Weights of a small transformer language model: MLP 512 SwiGLU, RMSNorm before each block.
Each number is 128 + 24 x the weight over its row's rms, rounded and kept within 0 to 255. Layers, rows and columns count from 0. Numbers have three digits each. The size before them is the row's rms in percent of the matrix's.

# layer 4 MLP gate, 512x128, rms 0.065, rows 246-282, columns 0-127
090:156154124108148148160123161154124142114096096141057106132117127105132138145056122089093113120138112135124139137122180101164102186131116135098143121117170126120186113138137101140123125141186129155130093082127166121149103084139131115127147117131110095120113151121103114167105127127113129122118106142122099118115097172148149112190138121108159148128124161116121109150141128107120118138113
131:159110086110190172097122116139150115144086148119179134127146151118134167149154093105122124139116156148112126155110115101129149129155089143162125115142111152114123157123115153172135111141127119092099124125115112129100138139129126174112153114146120132144123126075135126126098131147102145096108115132133118113141150087117177150139125125052095148143112148140119160208117144140109104167130
094:140127130149132157163078126130149114111078133141142156165125143097117181095112142131125084140152113150152139130131159155143112123115135163128154109124120136105100113126133118140152152131169126140112146121115131076114123121081120083157108126088146093125132085120129118109157101147153163122117081127138119119118165172128109141096076107149140099110138151103099176128144138163153112123198
111:117142140095146107137090130149131116101090140149162104092131123127145123134153171123159138126147129118124110131150152131123127111157125135135155167157105120170104190136128124127121179128197169127132096125146146135127175106137127059136129118129185071113082100139115113122137120172110131141101151101129112143159112124125106129137122123105168109127128127116130157069179120124101134148130
101:123128139107089099152131089135143097093128084134110107121125124157130137119138135135095113082103082120132133152123100125142143152168153205136200125090180134111148098153101174155142150121110117131130115136141144145144117113139112146140122130143117119126120125119088123142179131129142100129093125106153144118114082100108138125180136142136129113116103093130143169162176132104109089132159
109:134127089115145140133155125140123127129096147127155083145145092153105129153129138067117110081105126096104065161130138158133179135120116170140146118134146142095113161138124129125099117154169162169087136151138112142144159141112187123149141115120108129129159113080096083112122089156156157151083128110139125167118151090108145134133148113125104154099130146133128122131123114137133119176149
099:126154123137136139109166161120124165101098144085155128161133119154129100112145151134146176127131163077128124152117157146133152148093106103124149092159118150121133096137162133134155096127136134107115131118138138099187133129161105134102119112148112116152141121093172113074114129201120113123141125168149104132133157171128137117123126124134046127177123139127138152134142100150160113104115
105:152146119097127130138161121084122089164124132152127124099124104125125176113150121132078140122079124131114081150106130111122124134112140162153119145122148128056095108179060104126165123152135112113084115119137156135124125151148135113157130145139134091130099099104073131100167114133104161108136144116133153119114155147120129104165129134134156092091117129145098162077106141123128101138112
104:093114130119112089168103149114128111123113112097093163088122110172103167151130124139143137141127136158124109168126111138125080117118155132092126080117175176091116139118139111131118129132093102138135111131114181116136112140149082148150121134164106105144183121141112181075151110159108125130131128155106113092145109151154136155139142111138117114146133175093106122100153119116153159121169
088:125107107175115135077160135122131115115151119118096134135131121160128125107143104133176187143130150140129132084127095138118107132163147138071137103135126133139117169144122120101091119130090150117143116134122177123148112111102167066135077171131129119148172095133116143110164126124090109146145081133140146114126148118083138116174157084118141128148146130114171128135146099167099118142129
125:084109107141098131117097129118135130121127116135116109133125135146105119117154132111091138123116056080104143194131101114117077103105111171155146107136147131145172112157136096101126154126134134127140092105118148155197126111133102106110123091186121099145136124097164153121113127150125125109131111094178128115109147158115115101162173136138159149102119177132127107123098129141117133110107
126:127105108106118084173096118167130110142092107157152075111141128127134114118141111116044114091135117092084118128095130103140161134101100162126168093121171120159146117133132086156132131168154154119113133166132123112149119144104164102131106174147098141130139115122124079120170130101101132126125125122143165129124144113136121169130158116122092155161107148124170118127163111124126126147135
115:158079094152095140162120129104152114099110103125189106143121139148150142127158151111054112134099140116106137087091107105101119100139150145146143111103141113109119141138102127151120109130178180147063131152139128139129113139099108164094178093143125150131122135131109146108108116133124135123103147180118108117135149136138134105129101167140114141127102095162135129158152174118103133153111
097:163166134135146122135164112106099077136154130158088124124119119111096166125131165064117146127166136161099138124104124132132095182113135120105137109153139201191132143162132141147117121107118152115107076141104140151103144114136119124146116142126148078145088146140113114112129116096141133128132128139136175144119162160126141133127147115098166140099142169132120112128118168153148133081117
092:161039101135151099119127107115157101125097133127161104169137145118115137089147125122115098108089107100088133153120153095132129152124097105132122123123109127133109116093116134149130078159158141134115096179119135141168109178102158139141119135135147146133173119106179153138081127138126124089129150146162134139142136130126153156102089114149116120107103148125154098179130141108160112136113
095:139121148161130162135109129161170145089120115130116123110123170162114153140121105134173100095107099129147116120134124156157165122055094172161155078115130140118149140169148073134103103135125167146136122116085148133146135125156134082145114107121129128143099132130131102134132166115138096126160126104110079126099120114127125109088192116097108105137138140085131135138153141107100103126131
097:133083089121168111151180145163144131126133139128111107156119137084153105116130096130098086174139107135121097089179118132135117145101101124172147103170128168116180142171129167127132123148109143099127099093123128134104129173127065115135122147083135111115117128091114102128103166133149145146125133171131145133092140126127147143132128137081135143133105134111088152128119150120104140136091
101:179139116126124135125112146145123141132118121128146099096113141133133159106164166136115105098132143168153148171108144127142135148104062151148109086122139164150139111121101140139164138118180151157085123139112112118101126129133150132093172146111141156156105094130105129151110086099160133165088125139072160116144098133162147118129144141177129128106116107097118135140136152073174134151153
085:160077097128135127140155103105124101146138151078120104143113138120125099127108124149138123127155124123148165137080134154128138150147116100113160125130116122132137128115153103118097122140138127187126143160088134130176144099125123102113121145183126118170180127149136118098178153131110135177113132116071123110098120130165095135168193098154122100135111103162128159122165117125118109138161
100:152121087101134119136116140150139076135094120120122149127129134102149127120073126128148123145112169157135145114115152176102139125138100127115074123143139075128139084163138141125154133138102136121129136146159127104110095077159065110130142105129117125127142141136122120152131130154132151120102152194136149089151122170154131164125106168118173135127136096083135105123194112130137095145147
062:109120104125139167108129144120100133137137121103155140164110106163160106125107071180129130112127148128128118125117144129115121174100106118131159127151166136102109117134129120147103097137105148078118119120131141179154102139124112169168092172131140140097107128120106104149113172108118162145087143141124074172102142118129097155134139110116166076147109151124170152163142159095125128084133
089:125109122150112166120144119119132128168162122147139125134115137148097127128195168121132152106146120116089145120146067125099109126131127140125151127096133122127103115140130104150144194088153103140114120078097092111140160080107131131137151161131190113135142143128103167123155104102119120052137108140117122120130167112111140142144182140129137107132177140131140128116085100122139092135124
042:146118134094089145138154122100131136106126188175051109132139090110150083085102160153108135088134142153161124134128139123149093140118124096115082136146120116149148135171150119155126097139091128146129095089113117133150107111145137133134118166138093122111125151123149133125139116110086163135136119154104054151165110152076125128136143119140142105106135136117128159150096122112120112158120
109:106109123133126135127118156133123113166178107124177125123096096155096158127115152139105095123087079098140115130135096107085119127136176104146144112122121110133094122141154094141158131140118111120108126160162069138097145176128146142144110135152156128134141111076153108107130133128167112179152157149116097113147174089145106151184132136135112116097103161149095124152127106138119105116115
094:158149126161117145117116140089118115107104119168181192138134162103098100087108154139142132098117099121087139136132086108140111155187122077124125122094139111118123146126138119127147139098176093141107131117130127105132113142109143141160086135126128128083153158161115098180142150132117095139128117063135107124114092105161106144112089141156104136121129135144133122139087140103104121105143
081:104113121159081116113117124118127143131103110139135109124086146128171095096133116108131157096110064125114166127089088134138117132136088165110105116086164126085149123162109151130124143111154143116126112136084179129150116143096133141165183094091117142105135102152140087121150162134138135091124124127122143117124100132127177137126185134146068114111125134147110154154111140136106104139125
117:125128087086127092175115103130118155124108117146117126144093111108141126128122129101119099141117189125134175142093188124138101141103102121109133130175142120139103139100141133149126132153144158178135110129126137127109132129133106115121125101121133122140154105136100094110084126169121187160110135146112206146133081138114119110123124157155145101093088152084111131099166157130142113152134
124:125119122079168135124156129126152127125128101137106101118124156143139123132171082131113106132143130161103127120165109126167119138173126122117153129094140132106160154139143115133158173164093137102105119115126106125147082123146132093132164146133162074087092124091078126131136103144149139101067162107128146150152110155141102165156124135159151114126136109135118131082136148114068090135110
096:108131096136101143157155125122134112154150133160095152166117111146112107126070097155110106135089141127126124101111142106136077137131109107107075100130105102100079145155140145154180100159074165123136129113118144104133117146110138106118121130126118132161117092099162090137123158173179145155130119109126102124126103154126120140139107166127129147139107173137108146125136137155080082163140
107:121092100138120123145143148092132107136125158141116130123092121136144146136112192087125137083084089092171108180112137155134126154155112134069135145067097104122118121102093143167142141136151176150128135167118137095119152114125132117171150105127083132126152111119137111125114135126156119156132141105118158116139147118143140149112105158165106080085123155145125169114119156129119134107156
092:144116133151120120130072153151092094145091164123123103191122127097101119184147098157101116112077146173129120177112185100101140105120153156126111186093138136144131129151142167126123139137192128113109085110123154140103145128137143124122120126137120128127146108115118086083129142135109119167093134152112119154135116137140144143125091137146100104097115144104126114118136121146123164136153
075:165143069132135174123146107129148155151145137134122131070139141121092094092118142134129117125090101133090146102138108113130112131085128134123117134153141153138130157146114173112114083122115175105126114172145104124117109123105125120130153151126110087161092087141122126090063103148128140153113142123119162130120137118172105116089162160124125125113122144083168137118140127126150195112150
092:124165105139131099074134149122130153095112155090131110136149149147092121151097124149123163112133151099128132084148114126132137124098137134163112168135156140149120079128173195095125114135096141080135135164161123158169156167156137149116122157130147120148133179114121131151116172134130134169129087120132115124149138077154152103120139156116128101146114117129157160139098151154110142149092
116:114101122139148112141132101122148123126125125100131135129112162106121114147163109167101122133148114126142112114102106109154099168134076142113167143090167122129163135149111141139096105152079104091083132159138147154143130134102104117109089147146118104138113182104083149117127152117108143154145145147103155104116117085116157162142124094128121148165138182162134124101104183122187130110102
095:124130140122127083153117133131099120114121120127131093111133143140146154121159126121138073172126093116139126134129181140074119124156113120117125072143143091131150108107173108130137143137103142111130094177127135103107083093154132110138087158159118126162133091109097136122146122177152115112117146116095137085147112121168170134169124154104107142106085108092105148059125124129129121138133
130:128112116126141083165171112151152123150102092147105114088101129132120138078131144099128125134144112130099160115115135151133133123144113142175142110137181134124143128172106102131109128149130143114083093116095162125084102133126108153147107123166094120101151076124090127186170110152123146146117134120136096165141111127156106157136121131160146080139080137085127131108162157135137141103095
059:151165119163108139086105139100176151176115108082138134123101135112163125122160178091091134134136163098122140130128069127140147139115109118099112126132146087127132125117139139134171081113119121157115114129122087131164160110133119192107161115113108102125115150134128119132123112125097118090132136134106170156114160134133116117198095152117131112088090130152159109127094136135108113148122
# layer 4 MLP up, 512x128, rms 0.0591, rows 246-281, columns 0-127
087:156164115118159157155111124122160180093120151114107108163122138116126129134161170130121133132158117157121153119107137150132145129115117158106143138114122157081133165110115168135087106098145118098127136142153129148156117170124107114127147138099099105131168094167132149155141110147139123119070156141127104153109083124147138091122093076093144135101124111077155113146096172136106139145178
129:144139155155140145137134100118129084085105111145102131115129165124134143151155145141110158149181155113105153085127139138124120124137132130159108111102147137115144062074139147117130162100127155167123150122148123121131134168117126140115121149129134157145195105109127129190133156151176154093115115144179139128115106138155098131141107132128081161096128128158133119129187144148162127124101
092:144157101092102109112126139124123150126117158103135137139167124176134095148146134123090151123124125111111172178098115137088103146115098148132123170109120145165154130130119130110081135173084120127121115141138123123108139164123124154125123172119127148140145127140119083115073141137197099134115167123121121128143124143150118134113178139133065128167108105128167150130135174120120168098088
116:107128135165109137123081123133122136156122121135107122159106110091115112079116159129131143121095119146094140158059138103117161149130121160121119103111157096140128126085140101148151061102073082176130142142120095127129125148138131087106130109134120120144144162162162160093121136117119082161151131121095152110120122115101146091131167127145114126096152156145091154101124131131131104093134
097:123141127078140118139113118128133138129114123089135112139160122144114186167085127154123110105163118134146117134120183141162115141082125130130108095118168143122140170130111106131125108118119118129137104152194134197082099137147127140134117147121161124099124138164101104134146078163108117128112100179148147129142085109150178151129124159128137139137140120129096117069148128110164144140128
106:086135114110118139062146123114141194114083137119170128074138105175174116149099149099113133142102135103113133134123095118088140126101096127172115139145107162161119151121123137128105094136130156110099113148139112107087154137123198144132148099130131121130131107092120097091091120163105151106103109114134129143111167104136113087133109120142114129124140132120138124118092113132161143133087
100:076150126116167112141156150119160127151137128142161148040104148154137128151147114121137155167161144121118134097139141101160150170122141136129142109124120116138106116088101154098140173108124124136123115116121128143129218145143117135096103131103133092146187112133149126130130137143147136134154132155141109100158136154121127081162079133088159119133116145164127128123122132143095102135101
106:135163129111157157144174113119138094127161144168137133095138102163129160122109136119116137135156134158166080188103104152083113118119152120131120147118099132079100105105115125101153153131133085123156167148149141164106086175102153132096127095121128136114139123108108156101152138109122126121148163118135115104157154155152133095155133102151141116132164176167086140111121132168136145114131
103:138116146127096171170110153137151128110123121125157141125131113139089104114123131117155104144179097100143139119103122165137130139132168115110086117114145136208160061125178149124143138134160142141105125139134089112146140136124105129138123119123147164160129130131149151148139198121156104124106088126117128104092104109129137121161135156164074114084135082135111125113113138121121084137124
098:153137117145102136150125163110129179143140190151092108132143154060136105116118133131093150110138151140128125114137128090132175135151078109127120140097131090126095153103148138121146110113156113133124133115143080091141155119136108138129168115136143130139117092170128133151149119144132077131081151115093129099092130101164116130089140126148104141117148135159138116157113183077104091127119
126:156139131135136138132161140159081147115157138129045100116141085090139134109103107130136095112151167097150128125124129139137157165123107083101154172131108120133109127125138123126116127130141121137153138112077126120128106145124134184114105126095127157119073136155137107140177156132120115106097121060114163155121088098130110144146125132156091115123116144124162127133139083107100102152103
122:122112126132118106122129139174109136109130093193115096096123136112102084113120134134118097103125108122119158106109124099150163099100103118128170128100127117130162110144161064160125118136136137124132148159174098085131127121084180111100095128151089144113130081119144121141163157089119110138131141117150156146094135116155100121108164098154113176162133126125179119132126099131127130156131
113:183117137143122130130170113108129100137147117142133130097098133120167170120140125151124115133096114115111109106145139119127105104122114110149126123102178106123129107101142134146114157111117163104100130119133134141068126082112102135100146109138107178099091120132137112221143090105147146073133113137133115126139171139157098115138119157166138115111109131145138129141201122141126122084105
089:129136147134137135113122121104140119137081121130161137158134128125168170138096138119131097134110164116145159095095165084101072139163115113104132117151099147151128126083194126125108179119133091106131102181128164160097125134149173148143130112170103088108180115157122120130092175147136150135137117119140140139145114138166109141117168102144147113129112107120143105145146115149116112119101
085:115161148108120126164091163088169107126096114142078100103162098157118099148096128131117127111134146102148144138142120147124127100125104163167146098112177129153170128127141101130126134114161121086120122124127118098101155101131078130127141140146091142140120134124134109118151182134123126148122131108079125127126129085185161115132111143104139171077140141116079135109119185130093110150143
092:093168126107098132132133131110152124140139083147160127141144096146142124134142114117115142121117162109090147134168117134131103126099075136124092145112123126076113155103133108129115148126161085112110107205110120134131114162135148156120160135133078119120093132122129071150128135161107124154133206112116121123077147098123136136127125139129114092141119156136093172114157139112133129140072
092:156144091096119143110088103144148133147128166155141139094109156132113132088124141138124129121097172150140150110109134158120141133130134139115107095139087156163090132105126166113134084156081128080126157178131095176093145142125128120142127099155161106131117119132116120169151153169092174149135115100188115138140131104125120140141109150114118100144109133146159088123181148154099129116138
099:119145110140091145125117138120133158145196098070126113094140141128125179143136113137122127106167112151166105129122060076127117147122161108072100123136132143168129120122144136121124136133136124162143108142131112143128125142063114107115132109147098120168132069132120129103127144096113126140108134099145130171116130093134114168120165099149145112094170155089144105128124144171109120132130
087:138099137151115140137168132136120142072160088139145127105163172115106150095118136112129145086124124164131116134080145154110172130093153179151141156157113153122127073154164168154124103153112132148134111135163146155150129133141097173134139141113109111138122124141109177131121117120156119149113085108157137173099110132088168123117112118113119128075135131112173106150101127142148150131148
104:152128134105131103117109151135125131163120113118161105132155192115136128111143142122144160093124125125115147172140113157140087113152091130152117149088165165131128057147146105116095122109143120130107146103160111098164162127132148117142094123142125138097136093133173176157119138185166127145099134141175164149125147162124116141133111156143156110123146153119132126167108102120151088091105
068:130084148116124123119093123128137087138115196097135162101116160128144105181165104150107117115109111097136119110095124190136136094167111151147107139137138158126122127128104136131097123103108116113134130115160107144147159121182132100120162128142125104134166165141105163122089120176124128146142128138155122098154122112102138093118113119092109120123135068148124130082169156093147137116164
092:118124080094137085170126129148161086152111098147121097127090118128145114140113147138102100103151132126114146137111163100133145113118121173136085095168130110079160122125134168117119159171134139173136118123132123143104122118165103118132095061118084123123110118111127085130124150150141163139103145147151128107137090131105135128103097132143114156129044111136147143137139142090107124140125
047:159141132121104141109140151138162094114120076147131057140141124126104148090117109150140161166084166119163145142147135108116124147108134101127060134156129111104165155162143076148101101116109164131142132112147127149083123115108110150142151119162124183133147117129140140121125142145148147106080139162141138108128128090139097128161153118154176146111115149133130110145076145122131136099132
119:158167160168130111118106108120114105125143131144117140083098143134113170074140120107126130144156101185124130134120157108175139145068125177149093124110132127129117147136072122138137150096127144126151127095135168159079116154109116134110133114122163126132107120149143133171126071120108116092132157149142165119123122112100125088078082152148131111093124162141112113103114142119148142113129
095:126118136115136105142170109141098109137134116165104093131101135175151125148124104089152094116167138142094131105164119128107141106117126100136122150137063104107148103173128137157183125134136138115138133100088127106173111122093084122124127140143147151122145131141123224124121134109142116124134124121156130166137128141084116099173120076092131124133185106124105126126126112135104117144115
079:146128117169142114105119093123133104153136135131097134117163131129134104130135137132127160150154113109139159110145163096090176156104145160114097093119174161155190128145137117150090087109132076115091102105117105170101135150138150145131132134103112117134135175115162167137132086148156104103131135148119159125086161169108098100171133142101141147131136129085128142140143136095149147141107
110:105102143110084136100110148144139143140100152175111111129120178130151104154162112123125152145121172132087134101099129133143120066157112137139180124098156075164143117106130124137111162114201137180109162133124135112110118076132156101108136120109134160152124107162114109134146104153116116118173119112108111128106115095138126098123133136131126117121145140104115182123089119092136106125138
118:163122135114124103143163147112122139096141123096096103112116076131100154092102124168128146140114093151133065080099149178130124134117125094097102113135121146128121093147101132138104033135106131131149122137079119140096142133151132119101124136129143130146100118152121109131138139129137172106144141169142101131106110123121131139121107135109122163138103125145148173161189157119084127117115
103:170148134098127068121108093116098111088102112124101149102098135101117134137128139124079090166138119135162168162150138109123162139106152139132110152169169137142132114085105125097121168166127155133158111172127111187139120122113119107119117144142128129122193145122133130143103155122101123136140125150155160121126109093105126117127164143131126127097112116124062111095117161110137117173130
103:133151136127107135112173149158102122169159110125130160096076144129149121126165111150147175094129109153125129088183140118150109177105134132116098127093106154150154188168072134127120156102112124124138131152186121149121139113109149126160158124116103116137098169132105135117179100116082105101128138152138118142121160157129122109155155135118137094146149125121101145141102130123111092109140
091:138150117142128092134139117119137114108127119079179124154111132078127109129094133122125136087129089134119182148142133127120130125112141143150144121163168132094123160137098110118184141139094131114133094119132148132117092140148127173118123081099097153106129098109126112114123166139130153120120162117131104099156134180185101144089118122127056131133127159151123139106169144135071146120153
083:113111133154162164111127100177128146154155102128117130130156085134124137156121128130144129132132144153110156138119123091121128111123117133148122095110145136090132100079113131067159120119102113140163104183113130142124101121140112174119134136189100111132156105143109135151133137137129143075108162072154106074155094117129107169133163151143150091161103163102144111113127088113123129152143
100:121126118096122140125134121124151144133146111120122193105115133101121150095120146140150132141133143160133127140126153173123161107111128115095134075115100117082135170111124086158097156093159108142148129116136101098065179093143122127169122079155108150088135109152129153109127070119121104137158118125131111109122134161079106111112110120149133120142151091114164125128165100110167120103149
110:126130133151193117131168118136084161114150124146144104131124128141123126117145090150158162123147175131142139159143141064137091126117155120122110101143105116141105122151157093112121133114135098123157158124141122130159135132167140088124119158165191114138128108154147129025139143129135181138149128117128125117159120141103124128124145130144136110157158137102119072111085111125121125124132
105:133157110114128145143161141164142129146142107181117124107111115144126137148092156128111113109135121122148152113146081131141161117106138144152126120123076178125124119122137138148132133128189125109110132139128091132126138135127117124102123130105139127063087153148146146132167127103105150100104111106141128188056161084134084152101155092098160126174159163123136115147137119122178148132111
137:112138155123123190138089109095150085107142131130141112185161111141157141137096115133113115085123120131124090160141107107095113168124142116119092113116069106121104110110110150143166173161131126159140134128131113131183131109157132104157151117083157138162115185124138139139111148120142109107129139128103180120104144113100144141140155143108113150103140099149121123126112125111109114185170
# layer 4 MLP down (transposed), 512x128, rms 0.0568, rows 246-281, columns 0-127
086:087083182154125122145141150167133152109164134152102144119128148136115138162126142136128135138100106110160125128154067135117139131135116107169114113144133117087117106107173110076115175093112138164151126133078104142137106144134158155163145126118147154107105176111118152147135099111160093149166154141117131082126121091093139123130161096111119095101158117120103134100114151147134151098111
129:141109122112087120125144095092136128135121102141120104135156119154170112125132107133110104132127175113128132127172111148135060145118167165135101078116137148101080145116134159100048138102104106142095130128113138116120114095119103127109152144187126158111132144130118132125144098109124166124124143117130120123134136160139152149155103155180078084165103111127145112106112168133120144158126
096:175150111124129148082150136098151124137119199119104102129187093101159140113141112165133143121133098121119104142113125117130136133145107123134101144109130077136098082126121144109137134129092144146070135135101129118147123109138135139118113183151119126116105172114143129143134091146110085146097111142126185121097125103145178106140132170088144105124120112112108124125147127070167115144153
116:158104076101101167134146133142144140133124130102095111139151134148110135203085159142157116150111106142118145056119133114146101143138144151151078095127142104090181119138107121129125120119131109108176100128121137131119121119154157116104142131132108116193138107171160126112124137118109157128119163152121120117100105140161165126107150172155105107147107133139129159126123119169142110131172
100:135114154136131117124112144089127103121134102136096156123117136098155120158079120116107089122138127116148100141110137126153158114101160141089152111146172129125176108126093122117162155107133155108123080133154178165102102107155147159137091149109188109107130116113129077148161098151145128129084137148131169113158118109136140163181114117155142122091141127134136110167132142082150101129120
105:084119107104118128103122104133121172156115157117151114124130148152162120127116085142168166110106126138112131131114150126129143116142150166170126172131126146176117129109123114159078124136148121070166158158105115136108135138113145133102170111137136171114141056083176116114088153146119151147116143111143122180151144149119139101117146118128138115131148145146146127133095082127137092162092
102:090114122102107110103111137136143140103107127112091133150101099129112139137091086083108139068082120154160106103134112113154129083142157092124143148135165141041100123140113120101125137128135109129122104094108127144142152115118120165149115129120134180131116157117120131134146113081145125125098121087112060127173106106123126141118151147147138100123126146109114135172151086121132156128111
109:112176168120138161145119166134181158121116134112117133118137079150152086113108131087135145117176130107153142150153113131127134137070157103126139119135106125105117143115143156115132116118129142128116164136152128161141103116059113136106129096086115154118135127146123143129133074135164101126149133156126125089125143137156126080124088121109086099158163162140076084165137134134148155124120
105:129108077106143104165165106128130115118141124133143139097131137095172110116090137147112135171144100088145171151119136090155149144138117134073161108153133091146138127097098136111112100126123127117139144085102116142134137114178143132124113158109131116165188121135107113180145117126145088076107108117168141115128135128144126128172129123124113104098141091151139143152136136105175095148175
096:098130107151141120121150126151088139103167124141159137125103065133141129105144139076099163163139113141116138151125123106106095130100126144117097089145145111156114079132112160184115111159112138121165116126095139099095133148165133152122128120152127115137143134126107137118101128164116173095136097151118126104081100097108140139136110098177078151104100101147165172133131115117161124125090
124:136137129093145114110128109134160113174155146119128156115119197155127164135151131177161145129103190107132097131097149119118146133093150134110180105110130128124072166134103137151108182145123161157124160116121129121145129152108150134143107101091117122122161125126180099125138097108082113112107119158134138168102137096130107150090119105139099124152128097134169136092129136095120144129125
116:119119160131131137133094157148136130117129102125135118146122124153114160154102136131125131142115154136125166121155120137150130106118133090120119165155122130131129117139149066162109134118148156125184171142143139053105114118131109151076106107130121179116135122120146130137136096100112153107141133106219087085125144145109084123129107125144140167116125180157148076128109114132141128163122
116:095155138101135132134103170114155105133143118164075111109100122135146172123134125155143092160138126127116147092153135112141081160114169115139118125126150153107116155107112098124089176082136122155099127133093104123133137115109102126090144143157117149140124185117122151173116100122139129146118127141135111095057156110148123116113107126100128124188108114178093135121169149126106145150115
092:119160143164104129134105119089095151115120148146104117157091164104112127115147155163137130100125107123146173116071120130087155148148103127144182187103097133137135100139129118141116123135135065130131122120091155133130112126113133111151105109108128112142097131112131178108132140116145174091113160091144131198103140117101125095168109130143175140145102132124171143113119131099129124138153
086:152101146161115155123094119123158127087095095185147086150128141165104128182148062141133116121113113105137149127121158105121130105087115129111161122133148129141107146124122113167113070118126163125080103143125176174139134133070105113112123142171140153130128113132140150105162128114122100120125154117145106127128146175149141132130109157129123130116139141131139101094158193125129129113157
095:144132135121126183115156121154127096134156131110077127144109150125146135148154118129138127114106105147096122131087117108144166106105114137094147159114097147168176116169132093108129137160145102135061085113101110132093126126157123117107122114115110119134105127124137104100136187134129060128134139078146105125120134122092115127151131176114124127118161113129146133090171159097154146144082
097:115139096132127126166136091136173079116148137117161131119092117140128114113105118142129156160111166104155170099139124155132076130130108131123127123135128124157123074177145142144114123160134131082092139149098171165156137151147117111121141143136188135083108115129151104151108128149106139149109099103134135161069118107088137120104082135099132130142088093116164114112146137128140152091124
103:144152160125114115129120132144124161106120079132115123073137119122117107115118113137106120144133105127157151098095166118132132103126151087096141104104130095142140121125151151140133149140155139114199145096159145128121172140125073122129117126107123195211117136164104151106140136163165152117128140140121143139129106135115167099133128151131143098124135106109095123167156084161088156118119
088:190122126142176107085156097119090070147170127139150132114085095122084117145135126125143144129113161127117119089120186115114082155135120108120112133121141141132140133100147129099121153143118138132119127122147150159161147118105117127137081166163119106148138117113135140136150120109170111120142133100073130129089085143097125169112131106143126157073111122120082136136142146132135171164107
107:159144129068144101110183095117134122127076138152173160036166108126127130119141172115125138150126103140127085120130114137093130122150105127157104115114153130162103121110121140119130143090145088115123161129115127120095147116113134133114121094121167143115109140128135190156117120100101135088135138108122133072120131120105117154085116097104140116129178107139129143116113144105134102151133
070:128109218104090146110102135119163120120145139096112144137105174143093081106155102160129152092157131097130143093145154117119093107103148125139164098155161149077122129143137144144111128120131162118114115113157129160124132119128127123130106147134168105118109139123135146089133138071099153121125108137143141170165132110115128103134131123086119089113116107164159165091151120106129148092146
089:133101173172095114097101146130083127124145088134138125142145123121119126118171173107104190118137097140150113119140088115139094155175141151139129146098116161144116103156111106178111171131139131148087140080086129122151175091127141113130116167136115158132124135188133164121151093124133126115148100117112147150159148151127104129146116144114131157162156126137136138094104106121123107100151
042:142115125144121096126114139154160129152123137132094123094132099115153169094114110109136147141138132103147143123131149141146112164189150135130157132122122076178117112152132129197159119141146110150106140169116151109146099154106127102124092149159135187119103107156099129165099139119133136130130101113147099156105154129142123103110093092159132121144083130080102077110102150158115118166124
113:148148123128082153171154113131093130134117094165088134149140142108146091085146121098104096127149140086155157125087150152177158129106129146078150119177084122134116143144174133099150107147143123138100122134122134170144123111128112102108090144123132135127129159158121098135095168123098124065147117158122155121075129125138139116158135140168111131173127110099141115147135122138092135130132
096:106131138166116113138148070145131152149169106098149107142100105139134140120154088090124176154124129114134117094082105151163118114114138138153143119183127124155131092099144148125088142162108130154139136132158092136152165122164096116102113116162109136168079110095125166117118154124140133131163141149119143167097114138129128103089150141113146123070091101098109132115133148134097146118161
081:159129184141130102099090147101146146126128141127116132102108124116176094113120109115117161100089136158126137118175080156119128157094073116139113119108161118153109095131124118163126124139087105153118105124170163104139120150139121136112145162115109106103135120126135138126118105129178153108117129155102173176138140199136123144137115117164111150134101132097121106123145117057111140126111
112:127101174106088089115138134166186127149139110131112101131120138147154123148136116109138131122155118111119117091118114126129111063106155111136124131137098131121130165146140105146130142112150110151062142109144137120111112156130108140087122153140149125123138098167099096156204121135102094127143112101110119036170148126166101142159137138096135128127147119123100145152118107140149115124126
116:089117138102154110165117144134128099061139095089122156160136114114135144144108117101145117142141110144120128101124126207144117146122143141101127140128118100106131131188118124151131139134106161091160078118136151089122105139127141122151117168106157129094120118130100141106152164130116163128159174157117147138166117114119136152172127139139134155108134077134133163098127138093072125161139
104:136143102134127112137124121120096137103127119143162146177149089146116177082140103120101117195108141112130150128139167115142126149131162093128159143106167119099135192164143117105102128131141122172174100129131105170112094127112143074123103144103134150134104090123150117109106152165125139109105109181140134134129141130132132102121106150096107126126101140104157105129162144081125136165102
107:107135140127094116128156097157114152123146097175134149124142145122132148136137133120100145145125154109153122140134143152111097121074184117113110114134097139129114121151135128114120176098123078103132159112152136089147116123154125124126128108089164158121106140149090108097174111127090104070159142150116100109095118105136096150090139156091126139171140052138147096139098138141104118150115
094:131103147139169120120123134102151115161112137134140125139122113097120124185158150104124118101133113156117146163116129144096232141108104124139167130144138128106127107078111156106112154102164102114124085119122084138090152154127129126125148100092091159132161146107141056136174138113148122139142094138140124142093143132146143125080139110117111138108115150145105155098109138117143133142116
081:132128104122135189099115132131126087114168093142084130136105127138128142187131112145140113121135164162112095119091122110092108115123114080078139145135137140097112127134164118094166136156161108101147132127132167150111126125106107138118169061127127140151124128142136140140133096105148098093110144091099143144109103107128106135123140146163121119133135160125124151135189114094173150144078
098:148106141123128133151173105087160101185100107151111149153099106094151133124134102121136096118137119120137128147124146116131101119089076124114137133143120109124161118124117170123154141158109196149105090109089164132141083101135114135140140095137126114179102100094121160114171133145144118087106127146129151113111137151138121103134145126145122079125117163102124176155178125096146131130169
107:133112085122157148138132126134133151138117126128081117132131096136126137113147142113122157110113096121127141150123130140124104118159165148129099120181119126101108145116144125129125149131159115149195144167150111129119134139133149106131144124151079086151089098096112061061135132140105115208118058114163135156123186120121100120157128168108110135122113106146127110134129111134126137133140
100:180121135110088134116114101147146115164125168176129140154138099132098119118160124128133138096145127116165137096114100094079120162092126165133097131094138156105116144133121150131083123121141105104083168119166132154168170134122126154132151126095140118123103108135148125141174145145084156127136123163169130161106110115082116124107115098151160099125169160127119169100163122144127124119108
121:101113085089131148128108105111170137135075103131146137162158120106162118108118144123092125159149122135106130123135099083104127165144150144186125077156120150144078118120119131178150129174146159162086158101144125124133082134147133157155118145130150137161120136110107126114121106116141122111116115170152168123124134133161116137124126077081141153133136087098128117111147152099132096118159